{"n_layer": 9, "vocab_size": 8192, "attn_scale": 0.177, "init_std_qkv": 0.0276, "weight_decay": 0.018, "lr_head": 0.0108, "warmup_steps": 200, "schedule": "wsd", "batch_tokens": 131072}
Each number is 128 + 24 x the weight over the matrix's rms, rounded and kept within 0 to 255. Layers, rows and columns count from 0. Numbers have three digits each.

# layer 2 MLP up, 768x192, rms 0.252, rows 429-472, columns 48-95
095077158145152121097133130153122147152134171165108104100139138150105152152148151145132081134114103131102133098108178085075101124131149118124149
092117180126117092159110119140113095121133134155160050117141116110091110135087155172141112151111163127118136124106122136076145149141113126163114
146130123102154149129136072142131122145134129152104116116118109146099134132136125123124142122119126135156169091116157143162156103122142091143136
092175061140085152091153131125154106140160142127108126122150076114084095144096124122189138119142158154117136133136122178117100091147181113141125
099125106147163111109132137152089100106132114134100118137128134127131139124147091108148137152144110134127130118095083117127110126131142147126147
143126109110120143143132117119171120108117123134124076132104109126073139139121164159114113137069121117124141117169153152122109129123143155165127
081112132134134114104080126094149141117099216087157158172201160161117161117149156133113141135158117158128120130071115083084144184109118098136206
042098140104107173140103182136124120154085084146143160132155108158122112174097098113138155136109128118156134135130155102190193119139103130122118
207100094103126125115050103126112120113163105141091120107082141126120130156171169177140096111122127141077116141148108095161156151111158119134109
129142113146121123112144103143096129106122127107121109165167137146136113132104138128135128148139118109120116148119119141102102137125157162125120
110131147142172149133109159137186135107113133123118134103098153190142131122139101106149127090133164096107157132127135118098115144118125083103104
116125163143080093100109121135095120133147161087111139104126127186115136187103132153115177086127158099147143165096088119111091097141138122086155
090118117143088104154183099144137075130181171104076185095117168101128108191114146171128095114134174101152119113189130067115129084086128083191120
103137161113059127133114136147141162139138091132137082112144138128118093106124110143096108112149111127104178162169115145139134120135142114121079
087115141098128152135140112114121130143108130111136097135118106100139102172098077098098126117119183109148112121152082086106144163132096137159132
155086121119136086111129111123108141136115133100139134123134101154121167162141113088098094125139117134157129132146137113134155131115119147176111
106117121115118114121108137144178133121114100092154156128105080157105124130117144107099168123108154133114104108115160167123130112130086114112108
155126101107150132113128105097138168148166095091158163109118136137148110087131151078194107133110110135184140136120152116115121145127163107137101
135193150118104101169129130154153118128118140135188086098135140182143135115100127111141112130104077097148132101171122160095111143106149138149142
084144129105174170127137129145082119137095159133086133087140118162135064109082117127136112122129151153131117154121088112131095124124180165108146
110126119112114138131112122137128143109122094128131101176142148139134152136127128154146116129132136112138117120128162088114113145139151110118126
170138147172135138140122133073151117083130101093089136103202131146156129141150146196107149128114133101079086120107151135091104115142122110131178
148115157116125115118133122174168093127172116118186095112179145113132125114112113110104162116098108129110118077119100164162109169127136132100110
112123114122116143129152131077107131087108147124131144157129127103117124146181109145159154112149149167103147078107094099127137107127173119116123
072128141139107087183168149122080141137146112156140114163082094097117104146150149089092153134082147158127125150099147143153136115100145094134118
138129115093134107138085141123100146154164101126144138148105110128113120112079145119116092100132121125107105173144105110142147120155090122121151
121185127132094118114180125143174132117151159160102147167134146148132136162150141088133164118118136082140172127148120114094152129186095115125094
130104126132134088113094140188102179107164097134120137167097094150163164163088085102112110106146095115124112107083089114137115163116180126129080
091126147103145123111144133161107132081114164116115107119146109123115146102159138109106121134127125132135137165107143137134164134078140151162134
148091123151120144131111105150113178131169111093109095110117164164154171130138126078100106101155175142126159096144139126138166084137099160161108
165107091143086109151114102190152138143125086137147116155076151124141122164158112088125168119142145130148145097151132126179119135086132108086138
150150148145139116110101127110113175106147115148120096119128127123133190112146143160145079117148140154128133143059129120104105162128157158113120
157114112106129135157047132132166100107099133107152107140135144097153163143128144154150089111119110129158144141107080147134150130103146140155109
119102142173126098096076122131123112154115164105136103098053145118143138205072168088150184148118087099124115169106131165138122161124141095155131
139084155124117159146136132093093160111124107081144102114112142084181094126100144125134114142084146146142129135117131152121087167096174144131120
117129139123100085119110150112113119144165133123091172136139154157152133103124121163085179110165118151112119085191127096112148132107123127120112
120116145123080116145134152164168130173126197133149105109173102132128146083134118147165125102109087111130125146048098145126129094121142112134140
159125126108118150134080141108160171142159106108153088108123135126131076123112123173134136134071116128119091134107138171111141146196118072126124
132128131143137127129141128134142156115113103125129153105133165143123114093112102074106096110145120093149141143122130130124132117176130140137106
123135147141117154135152092118132127140147169121144124107121120139155113097143124153111137098119137134153132127087129123129103089114118136133131
164134136103137119109138168202163089127146116141131111111140046177125130130092137114110131106119099174120136129114114150187129091153199131114142
093144140171094162128143127124118139108089155174139140090124114124139152152147105152153117179096152151138125181084154107146117099131085135143160
150145140164146126152140142153113106153162147151097152124139123111137120136141077135099139133150124121154144134094154102145091126138100107144149
081161100172129142161143161142150135116120129091098163142136162129155089150104171136139148136111166099141160071153106093111118121147171117126096
# layer 2 MLP down (transposed), 768x192, rms 0.215, rows 429-472, columns 48-95
112121133157108140094126128140074162147120122121121084125108118132138150121102152138119143114144086127105175147127140124197161095108118105083054
124090147094159129151126112106146099129121078151125122102129111139077106159089143122143097178106112145138108122123122122055138144106143116087127
149128124137112112123084124100148132147095149129158109117143152104151126111151145145147143154119125129121090121114121142167117116116130131121149
086209148167108135102189103148151147110095091108156145127170094094089144146138109157142096109088141161079139117127158090124118125146107184133138
122117152119106129154097159151152158150132118133125127156125135104105147130126146142114129174093125106116133182152165121085142109117102138107128
128158149103104134121133110072114112119114160123127148104159122136086130130129129118156145129168130145114145133168143090137141170106139129161140
155201135139083120125127136115153134209188162109151106144144151080112137157128129086098156139121128090129129115141137172131131113163133143170137
162171127108184108100142156120158116087064156123072148130116097165107099092091045160105102157196091137127092121134172091120107151127133146152119
136112116055124146133156102100150139102121114125097121131129070152146116132131125096164114158130153116153060149116124155106173149128130125106154
125149146128141117109161145103113135138142128120108108130150132153132126132134115105083153134141112085150123136105115157096133120120115178164114
157143155117168123094111133112139164109147089160103116107123146140173129129132148109147127138115139115155145123133135167129146119096125124096086
107124124155101176104129107192136121147106123127142130090156122125145141082126132093125117143118141136176115089088129109115138132130152059123106
141112179150141102081063141079167140124142152134073090149152105125118118173113177147109078122161152138111160122166110073160122098142095152127114
091099115114077086160147141182163169125159147097144094150106105159039122171146110161102165148140121100130170107108115193146157148139092100103121
114130144119109185131113143084127145093154104131131103144132109133145114142106113110073144095141166100164118147117121111164113102116134116092150
116134167098135144122142152148100093069114126127148150136104131133175131125154154124126137116108160134099125131126142132128135143128153137086126
153143133139125156096153127160137163140135157129137121087191136132135120141134140167096152137146139118150136129105178152120086129123124118101159
105188106128144148113167104082112098128119138157152144176108163173063132134110083150141114114163098106106115174070105115162101109170105134148103
106115113124093108129140122133099103133136139153133104131097152162151126113143134154115127147079129071152101118116123126131142099127126109131108
094139149175112109141146141144146120154122140121151102110161101126135112110138116151137147121121123098108144138093110140104067130160184127097114
098124128087084166125117131107132161145143133154137084131129099147113141112133088117128119146137186128142130120121113124138130150137154114135105
159110099129129117115108160157158153103098127073146152157142113096085089121130134090124115126165134091095155111146142116140114166112146172130162
170093119166065128129126125105180160126058140110163132146156161125109141151116101098113190162129141104106103103088115186087100153129083136103097
125115160146097091144138135152143144145142146099125107117143116128120138124173134126104121115111106115126139126139126121151123104156122166137129
103160118110125110177184161108077153137146136145160148105124144130108124139136151120130130130105119087096147165115134149103131121131177110132132
145144120153142122115139135123105123180103104084127123113126099098101099095094139115154114125106084125107142136157095111136143153141112156126126
150152137145137153172153112154135136141178176143136146128166138147101124176121095138186135100097150111140131155170129139146134129187139113122154
098092192121125097118099094104098167102137092135150105165107085110119095131127092116131117143154093131113126110107087176098161104110127153086148
106098131110100165148146130143102139117155107114091144143117151115120147111161143134123153113119123138118115120147102117089145149148140120137151
189139115161092154069116110139140116154134107165158112108141148106164149131090108128144152149137157136118148135136130144125153105134102124143107
129131122105119159118125119161138135154116097111120125150125153157121143127184150134156127127118198123116118158117122109113185117132117142110156
160156129093157152132102156143157096122095096125158151123098130099133138124044101143101147116171071138128090116157076120127102138140141147139159
114123105170115128157118141129101135125150145146149102098119187135100146134084115108148098127098134111088106140093135159158102086144155091101156
113168153182101134136098117166145136133142139114163169164128180167151112193079122139106093133095069139079159140146124107104100127130077110087112
124107133092111141106122156131110163121083136123115085088106131118142113124143117153139105166058121107125179125120120154094163213121106089152129
116102161102157122115138122083118140152165157106183120095110132099160115166125161173142159088103119137109070114139147117125100113124114130128128
159151134120119119096121162156150128103099118168129083142118074134100093112136123153105133135126096129135121092162110124107136122125100162137122
158114110090129130124096148140175123124087156118123096144158114131110122131099104162169107122113159129150119147131118107136092157131130126143127
131132119119133133109116113132125121129125117114162115123104106145145145136152124121142127118116139138108096097121126114127111127110115113130122
117132115157135144130104135114145150113134134142106102131089139127087146163115104121123126104117101115160089080094102142141112108143153112078160
172130108084140129121146112136149126146174088173120097075096085126138110087136086125092123161140140086092117125099114099132136103096157067179108
100080161116120086139181198152109138055139105145154151089162084111125142119091126161153144114113128107087151124119079161123089048121141144156175
133093148119146106149120116123143134148107152101115156107112138151136158162163099135132142103106121117142072165120130120162081128118121142116162
092151122146119144129135150113145134119120121083099166131126132137130140123072152122151139136092137166122137079139129087108149167146154112136083
# layer 2 MLP gate, 768x192, rms 0.25, rows 430-473, columns 48-95
119128116172160139146116107070090082092128107131096151102102167125099130141107093155143168120136145092100217086116145146140141123158159130164098
147137120119102111156137143122117179124101136121138145106133121176146155157106157125140115148095119099102156127126110103062090138097114120129121
079177119094103135081201087116129114116105130112134129114140098094079130134066136158138120116145157134093117149103113141126122112146115136115151
119124138091109108125140117125117128144114103126144136124093113090153135135142156132125144127101090121168142122150122121106148127122104162068150
108104125104139122149167130117151136123104100116118095139114089126069137123111126146129124120093094103107144155157137176133115136123132151150117
092102203160092099163171156122119196126086121142150139142165094159197189156088111153136117093109130163085136150097121086174103171076118134115138
106156131147119130159118132107131142111139101126149173124138131144095144139082102135093191118107135110131123099161119120149146106128100188132163
154139120083111162172131114119116117128139161091121135160133098130145137140172163133125133117115146103073149170169095082123125105128113115109091
156132126146153130120127119105120128072110154106073059155139177113141108124085142119129152126124131124124130132114192157132128164118115185176142
141152153115136139137153126109124138080092159090124111116124073107101076122127097127126155185121111129108122130127143191155152080128130182146106
131115103086088110086107137175130121112165151108136113129141135171138134162126112129108160108144159119111106149137113140128112157123136112111176
113132130128124140072104162129143155163156107099108154143159125161156163074116190122153138189123122132075136160125133127137116184139092163082142
169165133192183165124126148085097159112130130163124130154166160123120072122111125142145148134106106141143099108139123100117098125148128139167117
130123104123151117202162142122141101124138144114154109157132088140119044123136100127150120159112118113136121143126138112108168123174111093131109
129109083096171106126122122144161131154111098138150185143111158124107181117115105108114116139149129152148125113168116142111141105107098151084130
111127088140105120155144134102136083123164151153130121159127128125140120150127120105099134132110126129153117106122168136120154088144146111118112
094108160100098130109119146140126105093134132154116085131112123116111128124119166167073140122089127082112102107132086147109157148129083138100163
104116165134100143119108116141138150135124125111149171111153106114143139153105131125141113090183117126096150129074124127124122106195110114097129
112133091130131182162123158153133108115149157133145124138157065108148096098126112145114126164152157131099117127087134133138144084168133167093114
129121128134151145151107124090121128157133153144108174094104113113133096125169127078084166104141126117115135112119113166142128117156090132132111
162111116111109123115153136103140135077142117116107122071115123120130106118157137144117120121128139102125125091145147080122102166129111136155172
051124128138072114130129169064123102164145180111121160127123142158095121159095126138097115098144134136134137096160148119086144132119179126146161
108131141125113102131166142130128125170158115105134108098100149130097125092131131124077120126147074116172121142147121130156164116139102135126134
134111088118125168105119088145158134084113132113132095118149109158160132106137150130146122122156163151135080093121126102150130165122148142120165
152121103106138108123083143117106133123154120114168102106103093163125136100059142143133124136137127120119138151135143105147137154103134142103161
136056150120181119146080110135141159141124093098167084096125155133139119149097072103124140190112134176085126153105128113153134144109116103143191
071152103104172165124139174079119152113158138129100160118142174163116133113131099165105175076162145096143184157173150099147168098142133157177142
148154120137122147143083133118148116141158132119142086161128133137152121129092112136177114153160156116096119134120125142149114108133137079117130
115122123134148092153134132160118079135165106122137078120135151105145147115111095135086142116150189135134110095125126137128133110115122151139132
133113112095136131142113127164133117168106087111127137143128152112121121152126105092116142126132146153157143148139114133166173142090131145131102
146148152123154168149114074132136168077154134135147140163139141140115200112097134206117116158126126135156128092133133114110126136121138134118120
116118151146121102140136122154138172122150114142076157115151118176117118100112053143092153122175172084119083105151182123121129148150129123134157
147107104145145111105159096125161163144119141179096136123148123105113144149205136124123141124120175130131103115137118200135147147166099116127104
128130121102107124155151149134084144101110105163115085132179091114156105158152126160058189151147180116158136160113135106122138115115081106110145
143113123124135148117140120102120104086161118141120095131125100180183118134124109146154186144148117124134163124135164111115150117111124142195104
145114134127128149117141124107144120120085168113128114130100108134121109120129133179118117107119122107122123130140116117086124100085118152123121
138135090138090110153165144093113100138156120092105119152127108120095094151120104163131091154129130123173119152129104102122077123123160140126161
133135124111118125148130134133130129165141091097147129124124111111140135127113145132127133134129133102104102096148093137123135117130117120124125
129135138124144129116097139106168156151126124128131134132132129136109101135103108120107146102114097103126101129117101123161120113138129107128133
163147075079107133139134115153148150102151091145151106041129133147164130135149105092085125191117115126090128118117083103171081107103143087139128
107111143102112089139118139167130131096189103176124093095128152159160149105101180186087104163114142110128173111115136121133116130136084092143123
129190126154154116134139131145122141104119109101135128132145107138109122116116169120135117125153087113104125124123151142114126086169121131156088
070151093190139138138145198154163124144118121109070155114170151130140112149089153153130122144101185115110136070152120109108096145123175091163090
122146122104136107137109085141118119149128121143131098143163145144107119130104116142088103156127048117163150135140126103164177123127148096140156